Weights of a small transformer language model.
Size: 15 layers, width 256, 4 heads of 64, MLP 704 SwiGLU, vocabulary 8192, 14.3M parameters.
Each number is 128 + 32 x the weight over the matrix's rms, rounded and kept within 0 to 255. Layers, rows and columns count from 0. Numbers have three digits each.

# up: layer 10 MLP up, 704x256, rms 0.124, rows 275-309, columns 128-255
# down: layer 10 MLP down (transposed), 704x256, rms 0.12, rows 275-309, columns 128-255
# gate: layer 10 MLP gate, 704x256, rms 0.123, rows 276-310, columns 128-255
up275:143145144128134114086121181109111156172122135192125147133049163127201133122149184101189112123172114120083094140145104119145139118133142197108147193165131104164208065138156081160118108101107121096090099129147167069162113121129112158124131174091100200104150175124163103139137153149151118096177151176112126122070184139068093156127116086145074106089108169160083103119122127098166179109145
down275:149099168100153155172137084187142096154156122154097108165179139048077055145136139110117110091107121120076073036061165064167105148117122118116130127133150064150198146066127162184118105137029115058106060143146090151156143141149137167084154104111061116092099155163154144105085085129111097094117148144160088114133169101096115089094083128122138160138101155133154137112147150111152117089100
gate276:106086133094136127098167118135113115127139128095110136171089136135133120150155153117140166115159142160093143076124157130114156177120124114146146095151054172167150172119137085139121126127117104168141054136131114121135145151129097193100098067084122138122165127111106097145138184119132112146117122139157136131090141144140144128111121083146089111150128157154088169122124118119124120147103
up276:140154118101133084134165089124113124155141159121174130145129144093121109166171129103094111106119123136117109114142172130128153125126158156177157090121135136158124172099096113113140098144105117119139108139124119115123117099125080099155093097107118144123187105127079111148116132164135129122137125080118118156139161168130163104132164122128121118138114141130091151148179082157072130110077
down276:121126129096098158155059178156114098157130111134113140137111131154160154118184115138140132135133123132167088116076083066123099084114105114072108169100161111103150099139154119104136136069083141150132156145101143149092154140132140133126186122144122139119102103107155126127127123168121106110119139120103137137143116122084129169129114137166133149109150146137134084107146162149159127048150
gate277:175145150076123131136110089120081180142143121081110130122122065135118086182140101084113159105189115111181131123152109106138227161171133052133180159107151116106158118098156091126106180102149111165115151112103088183158126170094145139143150095112109124161102156099108136139106096131150116136103098103152106097115083132144119165113121125124102108125110152139124111052160164098133132114076
up277:165122167134127150142104131150113125154190180121126103141095132132157156114120136147113113181117147131115160094107131077089140134114073078103099165131211161141055102115095121141165137092138171159126136109127121130106095125136178163114118124135057151160102110075097131153145100080120063102113109153178171135169177122177139085124144084149161160125080148208086128133120158120194129091138
down277:141158093081093128129158134153179114087145116152057102110125140149153173171120086104089102046132099146132139142123153116176131119127094139172079154150103115128173159178168103160134142066132078121165121143120115122161111075110142185151125121103099137172099133132167152144107126094088162073145132128141091087100120191092110126148130154064148165116109089179111083127115092129104068109067
gate278:059148190117107154078139133120095148161115120120176071191162117145159157069151171108116089097132207112124160113143108096140050087108109088108132121153109149126108136199100136158102106120135140155101112101142098146129134110144075164156151115145029122125145139113128108134129140123159134140182100159125118167122091121141157077118108178067057159150143169115181124158156101140171122161126
up278:106175176169132166098140170119165144118146115175129113089108113097145117163125120138144070142119121100065137159105089062189065062134130127107119111123134103129171092112122139079105094114101164159095131125079114127165146137093158161124132166113043108122116131126074142131147137130146154101115105153152075148133096166114163133129096153086134142147159114147152177142138157127125091171143
down278:111112176149160142137114187161136113160105080119189168090134137128090113172201122125113114090139107098110132077131102172183151121121123070104122132075162141074180196056088124118144120094079133134122154103126094122103118113094089153133154140073100129134147119117117124105127151190128135173197142159111085101142116109119108153147115127140115122111126139176133127103135117156096183155147
gate279:091093127128078174146193133133108158184101130169148105108059119144166154154128139071211137133148158115152087067096126122129143161162191177088094175176093165113159135175117146134115131161141132182148121146067137120132137144116208184120163131119137131091118102089052122175047111134089133119056085138090122081126144097182107097099126138152106116087165208135081086084122126064108174132137
up279:150092142093152152144132096200105120132127104143094074124090156102165038104112088161168094080146105180097185147172074144049093114141074161176107123168104107170155136159156098144069102126228141147152194117179129141166130168103175130152059108130197145119139076141123111139123135091107138115174183156136084183109104117137114070186164078149057160132163115082127104091103156099116105100187
down279:185129125131099124079085118068163126080142147149178180143132087167146126080088085068129095118096132128110146107135162127124105157109059193151114141080081126096105148097182165111131142087156119113109075125128143144173125107125164160143121181093102017141147173142129084110075136179142093176119093117165168142158088063129139078179132156141078203163153157129143122119067138100105156092114
gate280:176078120180167056095139163178130103105062179125136083129113129121127159100142193144125164124105101150180109122187169142143150035065168088174131130121089114077130113095106125191149088137147139143146098182132062149127121107110130134222129122117083096202119131112127149175134131149134096126105104132078145110108152068119124138170147112131116162143167181083188059121140127121172054145081
up280:154094117122144098138092128176069139172154099150112160114163145100118155095123147140139172199171133114119140123139148152145121155156143159220144136164098145162145176137068087081115141081068096105133153098134085117139171158111250102138118111134075109096106053138160120173124181141100191136140136162128072167118121153090169138111115144131106166161168138120086100159112107140141118148166
down280:169134132173102106156137107131155129131128104161085140146067076032090106067121130154115120152102117106099151157120145190134102167117092123192076137107173092118128206074169118087152172136134132071154115084163151127105139129098113139101140112140118124124158155135108161120143182191164120137086121089065078152154169097194140062159140110109037141148124090146164125100183144147062137177148
gate281:091117121066131150141154129152117156108128103117090123128119113170147105122160093155086144103170155077177156138098124085118112145134072072132116142206150194139089162125154173184119068119158148171139147123164167164172091075083233105105126131091140126141124128138161160144078110105107144196133126102110144122085123078090180175138090106081094173180142151190134152119109106135155114152092
up281:110132128118163109117108133142154124088164165090111075086176122120128094119121133121148125132116111199128149098126141128142139119180097102085082161109073163212215078171089110071135176132147110159138139163075145114142169111090101143155066107143192124081167136088082125170150144154096102135162099137083139081107052160189137151134153187081149126151109108097139136090102182174148149110129
down281:146067086126142118126111144119182109114181117075144137130123088151112116125142107080108152122131167159183120164144169136107132108104077097148134149180176119127188095092146120114139106132141150109122151128133120141115169100052179140089076108139097125094089168082160127128149091101108178178160133128117135100140162105082161099155113116148138140157137120155133111191069135154077097197147
gate282:123103145141160130086138100108139151073119103167101085144117103135142142097123103125161129090121115140165062138111191072138130155111101148063090080137174121125086137131130145164157138132135104143091086112108161169179148145143123130176169117202056157073083071139112141165145095131135096154089145130121103131064131111147130122132091129103180125116158179103133120107101046129039187112115
up282:097203134130121182088150197126134139090129167139133124156105155125150086117156060150130133087062182163125142126101154088137154192105148109119153156140165146109143142138077125187077103140160122122079137178142086138175134124167185168087059113084064129151110114116178076124132131108153074097112123108132108110143079102103139086128165118105169128089059094144090104031137115139152164100146
down282:112175180138153090104079104117134085155087110134154198147100170064125126152137135116133136131110176099104135147155140094083120153132163161097100136090103159123067103147121151168099102152201072140128141154144142202105116100135077117112113149088139129148140084165117115126125170086104085129143189131119122125175130063109186089139118134115137147088128143132140088084104119160170182095153
gate283:098111118131089071151099114136214151099158102089152101073094119123147140169159138159173061117125062110141085111135136089154106099118053130125103104122129119103136109154189148113181157130099131082187115151112126144183156152135156165096173141150107138118105151133079131147131113103127115155138106125131113082132068082094112103116130122150136141142147168103095118121141151132139103135141
up283:190169094170069179094144078156115097115138145123114115140133118112122088167104108125126151133091151139120067104158153122118077054119080092097153111119088105157126152161098156139127116115114138100162125125111156163163112163114091109154154160099142086088205104110149099092139118088169132118095130081114115193128175123122132096156147122168127204154131094142149172169147156103151144118156
down283:120121135108130173094080145087141135105123111110156119108087131150062092123161129184110123146163114160117151088136098122082197110090200160080124141126144157158084135121129122131090148144171140118124101150132163119167091103155132167105112079079098098116162171175149135175161177114081119108136115099214136109118116137131095084166115126125066100141115195127140174097109163130085156151145
gate284:126141136114108201148124119123118168134155128115157071143096126123147083154128096098183120091140129101139097169127082115122123106104121123094124156100143066158174133121113130133080184109185128124112185162167107184184110175124184120166066088140131126149088152110148125100156120102133150073148192127104121149137141069106055141138132122096089107106095127135187106155139150142126150164125
up284:076112115162094148134113165145134116165115070124121146129163156130169130069118167130110141081117145120192217157113116225092122097098111100118103152134178155111102108084151119110093116168108168090124101091104156136155089122142112146131123188172142164105164131141113179150087103166092143097077135111156144147129114112168108140132084139065151109107108149164125200097101130139146092149108
down284:143163160116144104179139163067092164073121134163056107138107057152115120145153083113103174171164096079088103098085138125125137131172144108132128170184094147106201131095098137098091135096117108140199125141137164116157130159116106152085088102101125147113166120188165123163147147099136154151104132076094166173136185159127112160118145110142087128097120151144134121145152107134153076100130
gate285:114077178118019102239125060181121103142159092138145103193151116115139164112110109091158123089091143119119114104137104165180079181126102099092103086122146086158172054145141172189145113139177136109130166099217089043122060141096178076153159145108160189155155132116112149164051164109136098156094153113182096176155154104119143136113155054129165129135126139138191169134150102122102100129131
up285:121160175160077116159136079055116118089127098139125099115171136156056144153106104113160114160145117025117141104142186067142074138166115113108138099030117105171147066147176161198113155141171163152071089058120126124122125127085148081101150149122170183096128143148086101197112124132074103078082156118166143125147148177103159063073117168175128108118143113155138114128121128111114119090126
down285:114157201157184165125151135089137139074131133148085157102145132129097097156107089113186111121134085146100143068094129094107117121061114127084146143064112094170147101099145024132131042039102130113114146157105149174165124144113058096115116128126124137138089186163137137050116157186178133127150109147131112128097169134060068132108142106112158074112152139190081095107080127144131133109041
gate286:072132082116139166173135089180165068129148111103119141080158074057086140079119141178128091161089166170114140094127141168130166110207115112152056137104129093171129134138146123208112137152076138122152132159171091064131135151129106130152171106130103174126162145103120145115116127178103112104116096110157125117050133079115052168148122111111156158113083173082176177139078123203216176158101
up286:099113167132139119083179080144119170136129166182144174107111127100115166170134123110162058109093160135111103144117145145147171196145141126053064102103099167190092125144087136086105102131193109138175113111104181082067168059113102074070082149122128123180139190041150135153183111074114117103161148169123133127145138155146131104140165099115073168129132132105131134174121065154154149087115
down286:136099100124142148131170158101180101148153096118086099100153134093087131111177076135179124103074109094178147123104096167089143144136139129107091137074117168104175096121129118183095134151138121129187120126122116124196116159111082117148125092068140069173220173118137123123111134144138146130117147170178162125121148073090154177137101073156105130113120136147151104133167068087153097111113
gate287:070102106176097145131151145119133129150146202099133139158161097141107178143136130135104082090122151138116106130137144149082130100089114146121124134082154098095124089176142111115121109166138098153125078185187095144076118109097146129143101129102099123110085133170146140128148145067111110111173099154076113143109180108108076083151125149166111186169080138135089122134152147111092186159140
up287:149079146127156154170149167106113152167142143093120168142122109111069183143134181110129100111158115104098118136114141161115159129104140119126149130157114174108111119085190151115145162126163123159088081112159127148108166148111179145092149082132165103149111092058084158066133193142124183127137088113120138202117164105185160127119128141133141088124178143106188075130141110104136146150141
down287:148107097121115131117125119133146084079106117124162107090138129064146139145136151123102148127118155164141087166138175145120165130144162134064152093085162079101117113150089125132097068126119142128135159150134119110158120154145070120184111118186130132149130177079129127159121196121202161109168168163116104107131130152116085135122086125117110153141114161111111124114091130159151114111103
gate288:164072122083144102099159113149157154154103124169123113084079102113120124149121101127067076129159080178167105127180127134139114132108138164128099059111095035127137095154137175161123159121097139154170113138168137126150109119118132150112107108114145153166179128171168098118087083105133076162157108171091095092144103155171145159113102115131138126088128117093037112103166181101140134100119
up288:146122109173135105182075091184105074170145121126077113128067133129134142043120123190124121074096108099147151129104132136116109188127076123177131156138151180110121124164130116130107111094136152076138109136143122146181189130087131160110116105149134115137119110099123158111162151118112161142147115097175079128097113141095131141147150106157103133133087172125126162145178090168186138145185
down288:156131139157171116101185117145095100161125140109173137084079104093110119137131083141100145106180142190107123152196138117120132119115140096103108168166093097150146088135098100090168122114081091142135120093124134113138080136106123148103138122113082126152134161115137136148093134173141142125120164161076159116161163161133143168091149119160104111077113134104175145167147113124122117138158
gate289:056157130177122104107101114138095102212159153141107155142145153112068165104133097125133093169191146173172171106169139117092077130106167161141119098127091144127116095132111111147107127125151141200069117162168163062138098175171112200123127071154082116100141181134155097177116130114061138122210168111150163158124121117098096122179104105082091132121170125116097127167103112139142136126127
up289:145134166153114147135119091128125124122205175135123119129069104122103133143145102113062144125118137124127107109145151123173105096106082161108156123118080170182097139143079144184143140082208152124111116146120170056129093119148123116145113138082156105104167101129117093127159160110130156187114129130144179113155127143128150131172106083148138105134091184121109126144127166101141044121123
down289:138131128159110157130112113164158104125168129142085117133149088129105104141089085136105051159136191096105173153093126148144154156097112140115128135130112079120091047089162143099123134122159145103151145068110107162150167172140117116105092207158123152088095129105126117148095153163130132168122118127178104073096103094101078125082136098173187133187114083179168163156151116139094101173140
gate290:090133118120224112130119106107121097174047156175078138109114099076086175144175091183049144100096100166136138119151099100168174143128173125149077134113114127139182118148058082178112141169138079129178136092183108123113121184155138195134123146135085160162188098168125147152032146191115126102106071148089151118122169125185108187152099124072163146142133140046100139096132095137132077096122
up290:110127103115103130125164143153074107130096159095123179123150133171143115145119078145100073174157116154088092132095139156098115130151159235084099189147127109157148109096135147157124130125092145122111093083075147139133142121153128161144153195065117130104151145138122086108191097087155111132163120146156116136197115114143070084094107133196109087140156156105120130107157172083086167086148
down290:119083085137117094159172140137143133131176194184145064099169139183123105159141127146114153165136126061173131122093103119127064195089130152099113127121175112168126161175145085095156134045115152108137110155115092110052119094162135080154170120087105151134150073128139120199176074121107113128077121163164167106066120077091176113106130171078117145114112088097118099144145112145131135159159
gate291:138070136097117076186107157112144105125103129158156173043151143117197139142152104097129125125141135116132112097115160154197145197107155130137092127106150089124107123134139128089179154172150059167171140128114085167130125107095131118166158149175136141144091118078104114104129123064133113110145145103137142147141134100111118177109156144135183146069147128124080069135146113155128141131166
up291:133094130132087184108065158166078129140165130150155113116107125128180100145120112131147126114154180097173212089170139181148134075093095141111138142095175095152093141087123133133199177139113143143131187074125119117137109083139151096155120159205133180114135161147094089065133151118177168090171081131070124122170101115101171183110142063167122064146151109162134140108128196131151129107136
down291:095102148165080094115126128098087177146092163084212159160152065170159126118130109145095138118102185127141098133100059143134107105164071102086130132098087115152128178122107156155153104084162152203083109078136135169149184103106122131126146146157111156177102164105118089159175144098150166198191119092118094123150149084081123127139097134167117146162096108124146145136073130198109113186089
gate292:092067125116122167186171157115159206166137111094103105125131103159122171105139074198145123140115150141130104121141130111134136127128127126102143160062141136094141150129149112136134141175130138134138098107120066129148139151113140181146104122168159131089122143125116173137075093146113095080158170123111133110121138124161212137118160192095148064110135095089198155146090147113152106123109
up292:166167129089090132177149072171115176128083132094072147083116112112136094121141157130109154164164095183136140132160186120148174126129130126129076154113109201135158167149132132171177154169105138125142165139103176125101132098109130142110180094108123092152122127085120110142142138114174109121096140130145143129139080106161135181119083096134132141160088149102123126140236139139201172112111
down292:069109106143147135161128140117146148171162146095193122133108151166107130107109112127147120132109136171104112095124089118147132110098126143143186151098174094105096126071107115079099112147166115103103066082116108166151134122118115122118096119139051154094127136129143167071095116125147138089113104114143121098136182113174102100131160146169122076162122101167093131171101159120078068105153
gate293:121096136065105135181142164120161168136126117100167131147086072155174082137137116159158158181108167150155112141078104140125100165155083146096125187092183121120125094149162126135126183160111097086153151136158103107129154186159162134149194123193121100120133163077123132174092136151140142088143164053143159088114056014090130107118120147142129147120094093107090109117097202136145115103143
up293:118161073082132122124148167134113075155105089148162187053101163148168167178161061146155229202150102116142122115115132179151166136088114115113117116089121085152192067127090145077155113077070138126204122117144191111177086064129120096103130136164078137140109129073184170115139122133075157082129180199127110098172129175111102115148138144155098166131160090103069109154221100103065100133142
down293:105146149142120106216166181162099178145138146161096103071091050081097139181112116085137198096159096148180125140136148137126182164143185140139120139160104136124145088168103087187135138220126137048141124090074108061117136108133124109093113177152106141168191145131105142180172111123159158078150135090171104132144165147161095185136112117140185094078107131102200097122143058103132110176105
gate294:105103134146147130109165155138097100130179088113201168145104117129113152125191139108068044167123102136154106170124069124099183077115171146199104140093076099140147104121121184164162097118064108190125110108136084121156118145149157144153094081124129059115114134139192137101081148187106153129163192123099104147078068098106145109110168085158162069163134110097175143122097113162157125115138
up294:121094138083119112140106128149096188115188086089168133085143173092136082143141124176148081150139167129245112156157118069132103134173121115168168006099077049095143151157118114167146138095156187129100159124108101112156143127173068110137096177108120176120131078078131122134085113160099151071214172132132182126148088142120101144066153179072114156152136126133128167147156053093175050116130
down294:161087183145073101124117121109192172152156159141046101114124161129078121150142081167126163123068092129111126132130166143130083224145122092118169117155167060135109143067132182106129111039108187083171122116093170160089142165121127117103154152125103116079166106149131119140154116108061133084114072114086181097139181151141076083139096205153131185083105102135172125141145094061152146118196
gate295:150141107175151050064119149167128140145140107174109167155153117149136118167124109106134120088155155131111072101118155126129127170088101155123120172148152110144124123171109106165178116148127114119145156086140060140177161106131150172154111118150153111176140137117087168119118130121237069146117109163111028171118168095111128184119183081119132139083140150099090090173128142145148115161172
up295:086100167086090157152135159140159144122098161189103109097110115124150147120109181162155176130104160121072089108174098136114109088152149087109172166132156157121191109094104137084117153132149107115161176169104180135069143122102160118153143148098136113096105130138181161141097117167129125059127171139073157107162134142114122130108184138177144146164173093129121168127108212118133080082112
down295:151159107167130105147112101133085133119157130148188114161168147087141103080100184133114128097114121176117114143162191113107135097113151096154153128135129126150106180141137123138185126164120130122205155122038143120131158136137117181154146186140190083092082096068122144144091065067200112095094133092160131128154112106101102110141129111094105088110154086110130174093079109118187115099147
gate296:132100133143170133168097116139092119181125138144128077081117158119174120133177087169144128097121197116138127128178167161105190152120035151182086074080157151109181132167127146150196117153148106134137142080122108151095172168121152144109162144110109189109142157123149128116081100086137166105143121140100106141100121121078120160110072097072140136140077139146130155078128178155137131139115
up296:098155128167195093076118128149120121141132144104141134108170126131054120088143159129155144163143114097166094121141194069162182093138082129153098085013161111162135097141174126145156148124163139085130092101217112090096078131106124097137177145129193117124145152131144082126129075109138153075153127120128186136148119134141123125139094103109150101112119088065175120123180149137114121126127
down296:097173160102119151144134129125118141136133081135174145162152132114117161096144111128155164119135122139102110109091143102167051077123160111066152112113110169080120098134140126111123169147101082190149091109148161156136109095152155120164158158114090136101237103120130051125148136128148097117107132072143101103155114092131095102157165191146145083072146132087190144100143084097132134110111
gate297:082131150109169140174175080128074113138110101096151146157144192097133117172115089062154116134145147159158124123132100150128147171175113138099147098113124091136101163145112159166176079118120126159118130149186072089070103184083167111118125116097109122127138173170157165085158127061161158164089138102069166124092114122088102151142148112102178096111094135169144121109097062129208087152126
up297:125112135172122148154163066137188118097147110140114059097129129120150112162115184109091093140140176089112141057129099149106054163138147186132086145127154149152114162099106113111094092157109160107116122145135136132151134095077105089089109173180115159132144134119089161096063130166112088121124077156110099146116111115133091073116179120097114117161112102165102156126073116131093151132143
down297:144173092104081136128153111165114092089155161148089155143159088064127111130120160119179154124097138130054096142138112112168129128121134128130141164176141165137097156090141150201184149169073106143150124085167175152107138172130121157130123083179085085099093120121120086111100117123160158085129140120146127124162105131127164145158127127104077068127080127163093116102104140150080130177109
gate298:122139162108141094135136117155147105109136083104179137109113148140137096103179124108121088113137184128068104108128100104081116104121073085145147167160144125121103163106154172174196119107147186160162195107130138114139081181128160071101158159157128126132093108127184139092124092070122116097099116124141095139173125089099117107156130123151149102128107070125130104084153089113137115149073
up298:120129125122145128144136119160119161188146124112139129131070125114146177135110111163127136141158179100133101120067087142128139163107146124109187159088139100120168056149102117120109144132083153119115131163127124113121139104090120175159121100119142097151187130117115122142161154085181148123148130055123138148093112128136138185128092127090118111134094124129117085161114132136177110097096
down298:134164179111178156151148122165144106102121133149226175114105093148156111143132136173110098114127143120107140123158129098089111126125066139110117124165082150145111152107179148129183113116167155119119144126141146119117124167157148104080169182115169140113146108161162168103153116060142112141134157144170095115147135112116140136171149096136134134113119129162105119114139118093127143172094
gate299:168128125137119116116086171141180121130136106143138091170167099165158109138145145141091133189177108071170147148085140118066180107049089138138081133117117125058179145085130200176151111126073054150095151105123115107135092193129089134116128151135145205145173145113145114116089151130146198152118133179104111104083181118072206135135111109134096162109145131142145091117114103113125083103144
up299:183069123129164085157134152147130126089141134103108033121139117085122091082108132154098162115110149101147114149128112134187097165155138078155117123090141158102154157106214176091143115150109130101111099082141144076094123133121133093164089108183112127139079103111128123143123162150179143096142091156087154148147075086093085092164136106125129154169163143166107172116139113130093096118081
down299:157144124172145191137156142152088098107102099129056141168093114120179122101081111140139111106150124126147141148086118096110158139152172115143137183181117120121127154113090109107071141194122150153131165069129164147135169092109115080098111116048142121113114194125117144147169075184154102097164151100103068206158119053117047093176141165119173087124119142143163178112115186133150157134097
gate300:088145123124141099126170138125142133121089116136103021098135074129117113083168197147130136169217140072164128130150092208146135097119137098154054097132149090129090150066121107119122099107126168130126155153162148150128075142063106154132151174089133186124131168134120127130135099141096090191104186109147136102115124132142156118149180164091135170167150142146110098137114112163156072129111
up300:135099139129101107153151101053150147110102093124152157132131147153117128113137110132072130096133086107153087116165094166100111128097142145164136123203122131149125097126139163108158079132101106109045135157126117096173183122099080130065072122113086081090156096136086164145098114091119115161126130124073105138143124136153066176113113159123110067150120095093101199116148072158092103115148
down300:145172156063164140128082109158085184144111171155124044118132157134136139129138185062198145135135169176095072155107148111191124137120118148118158150152176128060153172174193134155096117102123130097117105116106157106159168116122117140084149161127132128063122130140127085153125130100139114140131140141141099113124133173074074158134166102115111145149131163161109117105119139124084132058143
gate301:072122108103105140144201108183144096212182109118144144147122159139143123122127171072102088133165158182156175130093091109061114102080112165115099153120097129139130115088059076132168112083171140165161226066176095062127081176134119126155130128136068138219153065126214130081077150134109120195095154096121167140162111055097128146148138085117093182117095116122146145099131105116162126141151
up301:119092095131134185130125147190075204155149141177101107105112043150176058144120163122122149078071135132060083127090139096104084115078085126068112093118141184135131112167136122202123105121110127134141168100062118141060095138088148205132102092173127156111191123163087098146061066094152108089117067123136133133110122144175147109112107125183068194084066116123144161214141140107126143117161
down301:150067117146094161108149150086123137130181122174149053133084128087116144090119074156071166166162133133123101060090092103178173132134086125113170133095091113123129123150053107147209127052126127097103173093069173141155143188139179162160119106058126136159117115173156111142117246097135132178124054116141142195100126129152149143126144146157079090118128164167138081110108143112136134132164
gate302:151123076090078101107121135145130100167214179139139153074163132116115137164094084144129125118170111150189137138143119206067169127097106128136090169147076148139122098129132110127100108156195088180071080091147094153093206147133056129177100167188109153070095111138123141139063145125164140151119105158178128096120109073080167099107091108090084160092168148163119129081201171116121162155093
up302:095136144164083082144146145113055078148202092086109142097104082078113164120129165123151104150095096190137101121137135115143155098103141120126068158158086108152131107105101098103154133135109194167131142101149147077123165116154138150171129190110127119134112133132092118130210164141155202176111067070143096127152093126158132129134074114173125114147079114121105143058130187114118199101168
down302:109122134138197134127156120161106126123070109080109120127119124082122095118108145117092163074141130125149101107091115078099051102108136150113103098169106084129141078173148112174115137068092131128142145141088100142184138177115144172128125150111157160154096126202082168082111168131088092164107139098143135140124088150163168059162086095108128152105114173103126099179158151125114159102147
gate303:046133120148082131147090129107050138162143095147146166174140145159132137101167122059094167083114126129146145106112133183123166120123178173183181078190145092132124160177100067169140172163143100173100139148171132165088134144166137050169155089147118099158146117081080163079094124123068117091121194130124096104093147115115119135171140081106141122135123086132090107095123138143113181150124
up303:100169106081064121187085179121102164213138087111119119206147130144134059097121117143194226151064138110125172113108185090105104117132165107155137158183137160113150188081037119099169180168097167131171096106091099140127192176154097185127056166114088123123120116080140164133068163131122119059121117170085142118104110136145162138146122097091213114142140179125111150144129147075163161125160
down303:105099139153171194102083123118105128163146103167082154097098064156166148157089086220109162126074153171128108120139125161181151116153078109161148117066138138109176094142141126162146055198154136121085149100133115131145151157117053179098115139163099150048065165124127105150083104124209150109128090154109196090100142122132085141064135129136111155157120117161107157108133114139123085163077
gate304:163150119190096095122123110096177179122121075138174104147083096134079087154136136148147185134141142077189136132117082066153098081128093096141103142166085103104161109173134180143097128133123190114131086110141141145153069163111168143119119122155116141135157157146118122120092122097150126132164098178145121178081140155157147131147158153098159136127148143107079150167155152144095075124141
up304:142137122075133091150062134183112078103092116094150171143160103107096106081123116110092106164056098086139155137084133124164122116124149097096143127103106142110101148142113146119129153098061080120174123096104095105127149175084097168135140148137131092154129106164104119059138110144114146136163118108037105110161156171084188146066149124136131175157151144121146189164149176126130095106090
down304:116116210115151125103110117081110158163112128095110164137107099149125081111088134111112117153171134144075165118151107125146171131111134085168188127165143172156105147137134104132119120148171121118114119123143146139157125104163143107112130131126110076074131099106166116190120176123214155109115178111145159123118135219138081147129095130169114093126087075099108166121129073106157168182110
gate305:112124123120149070182103151179096142168140107150164129124095121157176207126211131125204105168072175147100093059090154157105132098131110084161100141100156148114080074130173137059130058142090062103107156127148078133170063116117176158142189093146116140143101141131081146076102085085100115135145163053171094128144176051109145107105161127098148070151149102148171044144133121093161113159200
up305:090099190090085192124107165139124101160106106135149147125177140046139086112158145118154074174153130173107127098078129153145167123094046073078095182131123159142141131127132136103152108146094128162078118064133147058155132132141088232114141151137156182112145255103153119116060092104141075089154116092205118109125152115146107099115134088105084130131181110135192126175151145062057052117181
down305:101089113099110130186136084193138141168138140181203169101213172150147096136147143130122156144118145171125141130137150095163145154107118133131093180106176131075086114157201111081156028065171133104148021105082085154135118085085090137174135024169112097148135179105124178132131117101123079153030108135155158147166141147084141127139152105068116113099142122221116105106115093109131117171130
gate306:169142120153129122121121085092134131084136132159143164083113232130148078168098195136152130107187162098137128125080140083135089120145102111124117131159185186087181141181145093077105092169179073194102209111123215126123100055134101094107134133152102134105146110145136105126110179145089104173107118121100129084107110100146136149190181141110150089155120115163125151155104119119107150184181
up306:152095129049140114149183091162084092141082085143119121118121161108143106066132169116090131171173130084158147078130163144094115149092089103103137149150067110171137114085163190153099091118141154124150173133062128120149188178072167125163133157111094154159125077133108134133151158160142098176155090120138133087170153106132096115061130153111138109115111140137062143163146146146136112129166
down306:139121187157088054150136149066091091087189168140027170095147076135104121091104098133119073083125121082128112127097105125149208150126125118146085183128080187153155144187127130131139124175099104124147125115103110172176172144103124136092146123131064119069135102166143194142132142150147130137117161144113147138159124151176079154155179125162148142101141059163204142132133151068114146149148
gate307:127137151125157061123130150140141146143136107118104110137118091134125162130163105143153151139139120075146067148098133131133094129190108102137104161128109157152117086135176198147129110160112145135128250162174119147174145115138084080099173026098066176165073176077120109123100114103179091107139114100171100088110071130148077128154142130130101070099173149114125078064125099141104148109160
up307:156085111114146143160084161116081077139067077092155128110106179144112102137112118172140136148168077155134114123115073145153156194131132212123163069093099102109173103096101138111139127151121097131116156138239155136163186143125166153106092145137141055133112053196054178102101141100158133103077138134142089107112172149121108185190167115116166099106146123176138150085126092094138115157147
down307:139141097113191108141124116144161070141145150086172093055155122145170157136160129157071114152133128109151147074076167113153103085142119107087167144121071134109111139127171121142131149081151161049105171119128055105130149151124121108074076092092142161159092111144120158193120140131107104195194116143152078146128123148081188091179209165164168188101162138151182222159112180060107061160150
gate308:121141101152152147169081086110098177141155125083170090146115063121112157102114116159089093132104120161195136138093130115111123108091188118119139137150162138134123126176139161198102174112098106111111147153159078141081138175108164120190170114191063193157125113177102139093095146089136161167177115167109152133086130143123157169140147150084172098122135168133158093162130160159112169148144
up308:155064139022118157148145190158171094084147092130172117191139114130116103151180116096156113122172124078118091160063127171157164103167114122056151115077188133173024141154234176146148139073121093122103147132081120164135071149118103116107127153180120124087141097139155173083167089088168118133086091119157135161062144139108137142160154079148141184151115140150167093106162187150065134106127
down308:133047101074180078101184095117151208157129175098167119154137122141082146094145106159133140081117088137165106159157145152118125127102184178087104137061126165096097146136095158076152117114164157098149116160156080162132083134122136145171132105109204102205098128127114174053129115137107148160162095151093101183142146144134155158106071140099105106167084143108103131177122091082156129150080
gate309:113074156187138072183150140132170121102143106125090185094135130155167124148120127169153143080143151162166146114117097139119091087129138089134126107129177129159083162094121138198119192116114127139134181143116114112162157090107120125136153106131141151121141106125125094158108118114190093028115135125135108105112108138077074200121103118121168107079136092128158177122096098142161127147169
up309:099077144091127083097164074131146115088135126149101144141134135115100144127152171140138149148112134133088069196164105094157135144159117103143123146169142083157083103133148160147080139085192166104103133166119124142177164080174134121113115139102099106184099062132108108077120130116123149099059141117123123131155158127089067177166187139184134082128183137146146164093123116132126085162077
down309:098181091076164162114080103155107157121159149112144147114101148154079168113142174143122081145165103138150080094112145083143122150110148121169141096150064137162174134121098119182150106128106075121131153152156124165112131066046132113121137123138226141134138125118151158170082129110126153116198085085086115117098115160159163037163159087104084145196123108138082123141161173090058156172143
gate310:086115127122214146092129185160190109137135086097108052131113120096069204112173092134098148148164128142178143128185120200113146053142124072122119062180140108135042085151116145152102146170158122129082171178137081170158090151136117166174131148116165186131133102168105175156106101170138088137136111126096134111084105100183067075195089160185175089137166162067143151111177088127135134134089